{
  "n_layer": 15,
  "d_model": 64,
  "n_head": 2,
  "n_kv_head": 1,
  "head_dim": 32,
  "d_mlp": 256,
  "vocab_size": 678,
  "activation": "swiglu",
  "norm": "rmsnorm",
  "norm_place": "pre",
  "norm_eps": 1e-05,
  "positions": "learned",
  "qk_norm": false,
  "attn_scale": 0.177,
  "bias": "none",
  "tie_embeddings": false,
  "parallel_block": false,
  "extras": ["capped logits"],
  "init": "normal",
  "init_std_qkv": 0.0885,
  "init_std_o": 0.0,
  "init_std_up": 0.0885,
  "init_std_down": 0.0,
  "optimizer": "soap_variant",
  "lr": 0.0108,
  "lr_mult_qkv": 0.4,
  "lr_mult_o": 1.48,
  "beta1": 0.95,
  "beta2": 0.99,
  "lr_head": 0.0115,
  "grad_clip": 1.0,
  "warmup_steps": 200,
  "schedule": "wsd",
  "decay_fraction": 0.602,
  "decay_shape": "linear",
  "final_lr_fraction": 0.1,
  "batch_tokens": 32768,
  "seq_len": 1024,
  "doc_mask": true,
  "train_tokens": 131100000,
  "steps": 4001,
  "dataset": "wikipedia_en"
}
Each number is 128 + 24 x the weight over its row's rms, rounded and kept within 0 to 255. Layers, rows and columns count from 0. Numbers have three digits each. The size before them is the row's rms in percent of the matrix's.

# layer 8 MLP gate, 256x64, rms 0.428, rows 236-255, columns 0-63
098:150124081123097074089162165145145158096128111160130139115100136146131159135112146096150087164115112144143140123109185074142112138102108106135118123098139139155133125113147104108154154121134121
096:073137158126163134114130138087127144082170124134143144152153126103128119132109130148140128133129129118150133097145135142115151117152128171125183097150188142151185138119143099076123146127147125
108:144132105147111130130127145162115060145127111121079148148129111122116155106126120185123151146146110105156136095111128114167136135076106146139125100120165155110072153091118121141099144109111120
100:125127109116128091102114103152133103146109080144131125164094135106130133126086094119118142147167139088148084152116131105099110158122171121123072077138152111144088111142120143135131161127152143
118:122096123094143148096165183134083123147095086133104131142081137132127129099120111133112075085125153110107117151122169130097123128118136129135132107112120117126133166141122098141136178144174102
114:142098162149110131136137144127148107175122124132122123109099154121117119142175115145145118138120102140143109172146130100058154142151132118166135078133107153195120166122134168129116136100127122
083:104109137137142148137116150070142159105157095132150122084132147097142165075109144117140137132146142139157114169138131085129114148113163148143134121109124101099102091115140125167116132112084082
099:146133079098126140110132117106150096160091117156122111102130107105136136125145099073119147113178158104121081127123138134161121135140161103156160088142113087146120112144161164092132112137145115
095:113099107171087170114112168135136099120109129127115136125170130153099142118132124123112128129066155071182121126124132110133078121117140097130133141063115112101105139127146125130133139140102131
101:202113143133122113101122137120080103144131158112142121124156111114135137150114122108141117152127174147099077133086093121126146136120119139152099113114127092157163121132144131140175114085133174
080:114143108114146167107130132118157160116144148141103137137117107103150112158149183142148127093171121097125118141104145147136155152102122148118148117125081145132122188174136147104155104153131183
113:104101152124139133109094143097101108097105121181100165144135096126180127161152134105140127111127143124113108116140186140139130163151116134089137134104141084107086119103122158121132171150125148
101:129134145067121114140130164154102117164087136132123166142133073100133158150163156126137124160114098123142169146164102100118083085120120144137144107115116144115105084136116129129119120108158105
084:132084158090133105167102143089126098096124127186131136176121113143135110130142124142138100138191111150167126120084127141131159100148125140119161115088131135103140139133132095086125148128129119
087:140126122135103123086167089129145122142182134164142122153133125130093140096088115159091065117161110141102126156148116123119111095114137131155123141109182147111112129148075117143153146130119123
103:132118132126119150115140115140160124160148111128132102157113126171137129113155140113126108111161149151116152083132126163147108142072127173115141139084136144077107156100091116161149138112082174
098:103086137162109119135166167126132120129131097142128151129131148100107175130134133090111138161105130138090127091118143077122141092127107142143186122139132123127168148116176104097130163141162115
108:139140091139090155114085183121131148140129119190094115120094116152170147131144134101123128148132137105140149110117164133122126155094133108131127110113180092128149168154114173138135165129126117
106:117126103172083137106125108091147103138132109123121120140150169120149105111154113177154118173118158111144128143154203127134134109126095122162128151104128152114106143136116179148112137136152156
100:099133151106151154114107073105146175135117146119132151094141103135118167145099136123152131132157135128123151172075096124158113118160137167129140095111143136087148158130155114120117113077150146
# layer 8 MLP up, 256x64, rms 0.381, rows 236-255, columns 0-63
094:127101106117196145119128127180105080130143161140155141139118156129112108140118109173115138115112109118091134110135122161149103091149144125122137144095156102141118171135124063110134150142152109
099:126139137163119177135142154128135110175104100103146151146110093143112144122146125142131151109122150156132128105120104101181140140115112111162096151158142147077096143178110107189148120117127127
111:146137167161146107117143121134184106129099095133124108168112156128145081084129140157115128095106153115123112099116137121141085098126112164173151134129150140141151143074088109119108144122147137
126:118110112140115129148063156113137090149093109154092121150105152167149152149135084110127142125125121103099120142087106155087116100121158131164117110121127071135125114113131131105091127083136132
101:159124144142123147162140081124149123083131126071121133130091134168121166161151090106107144109114105134128111128129141116132160110174136093095133139163163130139127144134135109119105097085176139
099:162081116102162113111139101118096121135101190113152153155169134134102127096103134138127142153147147134125128131145149124187128141117105111148139071147116120134143140143129157149087116100082121
097:154149125162093174066120144128110182106137147134151132154149099153099117133126115137133152110147110114140117119146107107087157124149117134096150124120158101168169085164135128151126108125121163
119:143125165091111116136173124168100121098146172076134111127119133145130115165152147166137092110133131128133141155148095139150108070145146098144163183159107142153123130123136131150128155136135114
085:151150093114134131090173137162114102119111107126142088155127150137122102154093120138157128156131165103138131081136090133146115124102084137138109072144128159155113119123148148188155124143137142
097:118128168089113110147142162123140107145114115128136144116124083119139126123166152120131146102150169123079085175133123106086136113165115101112080107090092145142107094110117154120139142104137157
083:131131154116145122134148123102055147131090154146097102124128121119150111149136146144103131183172134115135135102115103173109126162089164117076122123096147116110115122160161135153157117118141129
094:139127198133142136110106150157091144142143080158167135108102138108091158152138109097115145158122096159152126158145129160122122139121162101123100107090104122139142148127137101098163135109103113
108:123117155146116065149155128112096124152139104076129161113085122084086145108090143128154084143150127158135152156117132125147128133151107105116101123102130117134153155071150135122126117149107109
092:133133114138155164138118112070106152149153146150141090126132125170138085118128131106140089114111105134124083081101096110115154105101169140141130104140142165137169106120145129113120101118164091
089:155116130139130147113128155117128072109146139153106197144096109132135117154142122119105106140101107137094172113170119177115102118139088108125129169119123126153085106135075129118102131135124114
098:127115124147101129131137129148100127115100144090134145164100110126127117123118162130103187151130128108105160113105143135101160091173128153109136086068133134122164166141184126128112129131148165
099:146143147157174118115108105128095145142139122140124169180131171137141145141123126128101116091098102095132178118122154136101162108133153153088151138123121162163108154156151090144123086144110131
105:139128125098149145159113101168090158124115085168118092103116133120161178105105095114138128111174129163133111086135137156132125123160138129116131129111149097111166103108110126152172150096149122
102:152147161122112106147150144155125093114153150137127133113101115166076095102117149089115119133095103146128114113119119178129104102173126108137090081099123122119138101127144141124130146089079094
100:147107121103217119155106111105116116164116121144112109134071132111140152130096136145089125131138148127177139131112096134088151130110136094120097162119104155087119146146132133110148119146111130
# layer 8 MLP down (transposed), 256x64, rms 0.364, rows 236-255, columns 0-63
100:128108144097136125114139114150109132139091119083180102172133104090150135110121152174124100120163124110126114119135109126117150168158126127120135125133098127140123105114063170136094109083102153
095:103169155090097087115099155112101149141178122142122151121146146148110107174105115134151086135106133145131152105143104117110172133143178126111155118107108143158156147132109134127157160095116149
105:130145124119139177135160094145107088134127104126108122112199121101141108163105110133139157146088149083125132068111130122112118124110146139132088126129145119127166166131127089101137135093148134
086:115144113105170126096115159136198100099090090118154097128154094142122127128145104102098120119117123160166122136100127101124147149103148134136136129122129132131064145159164134108115140165151148
106:111117116125144124108145145103130177150133089138137108142125147101131130128115178172115112159120138124088106166155154167110148089080155171149119133128121142165126105161116152139133162103171116
108:143134138128098143175106154138122146136102142105110141121139127141121104127135068150143111100157077175133165118132121122104139136113104144123129102128162152087100126117169176138151129173078127
083:125092148151139063125132102087175127102147081134132127144166120119133144149145117099090153155178099130134114164114090107119094138138150132145123138131128132126120116127121140094101154158141077
083:146121124166131124103136133096128148160234124134114158121086123148115108118124123152141124133112107130127092096152133116121139137115092119109119146130128151133169146121096135145173126104082151
093:127115121117082130194114101130134133139100154099119133161118125153114130125145105118116181102108130141117115112133142133143155157179140145156126128117106072166058151137114138101129150145110116
100:132170147123143149108179127130158168145135146143057122119170134156116154138102120108139107146115106112146107139150104131172140116107153111110102114166128148074131139110163112141146095117137103
093:122117100140123117153121083108115122173144105124104112087136177168097120129149090105143164073095146164136118134169117135138102130110166151132135149155159142111146103143134108147106155103144111
098:057145106119121145103118101100090145128109129153100136143153123150187150145137139124104106118152173159135128118123173133129122172172114141128137149100118133116117135122142117147125147084159175
099:147111113147138110129112125150152134091052135105134122112162146112107080167175119121134128130116144143121132120152118112152112164119151116116108135138145139121113156165133166111054164143151130
093:131138129147110100155150125131090127131177101094112130152095139135139134158130147150101177082111166138092177077138152165106108126110122108091102112119127110136177122156126121112113110136134137
090:175143144101139099178111095126163141114095115092138117125155153130145125122146117138130114154137081155100137155109098127150120136130092132138148143194071133127120138114160132153168151101134136
102:117121161133091099132092150149113114110125144129097120128140121143133121113106190125131122132169139119142163144170148097127175087145135153121103090112116107114112074127116142105143163155083159
092:169103149125156071103096124154143119119086098159148107133161126101101170101126191123122166145140136142134117108118132112130138095130118119136086154175142118151141123124126117122163131122124081
114:108144125156156105096111122096131146135140111112154158136179155113122093133136171125072174115129133111086153143127120131113091115170063101139158131122137162131116143115147122117103112145143155
114:133100112143109083140137134098098119133092119142136175148142142074154125154128156112160115118110115095098135138135142084110123157141132139122124061098075112109171137121133122142118108166130147
097:104142147113126117120147139111142164109132133097056101095127161132090115120148083115160179162145112174112065129142109143136118133116156165122123119142129147120113111137110153147145125122100151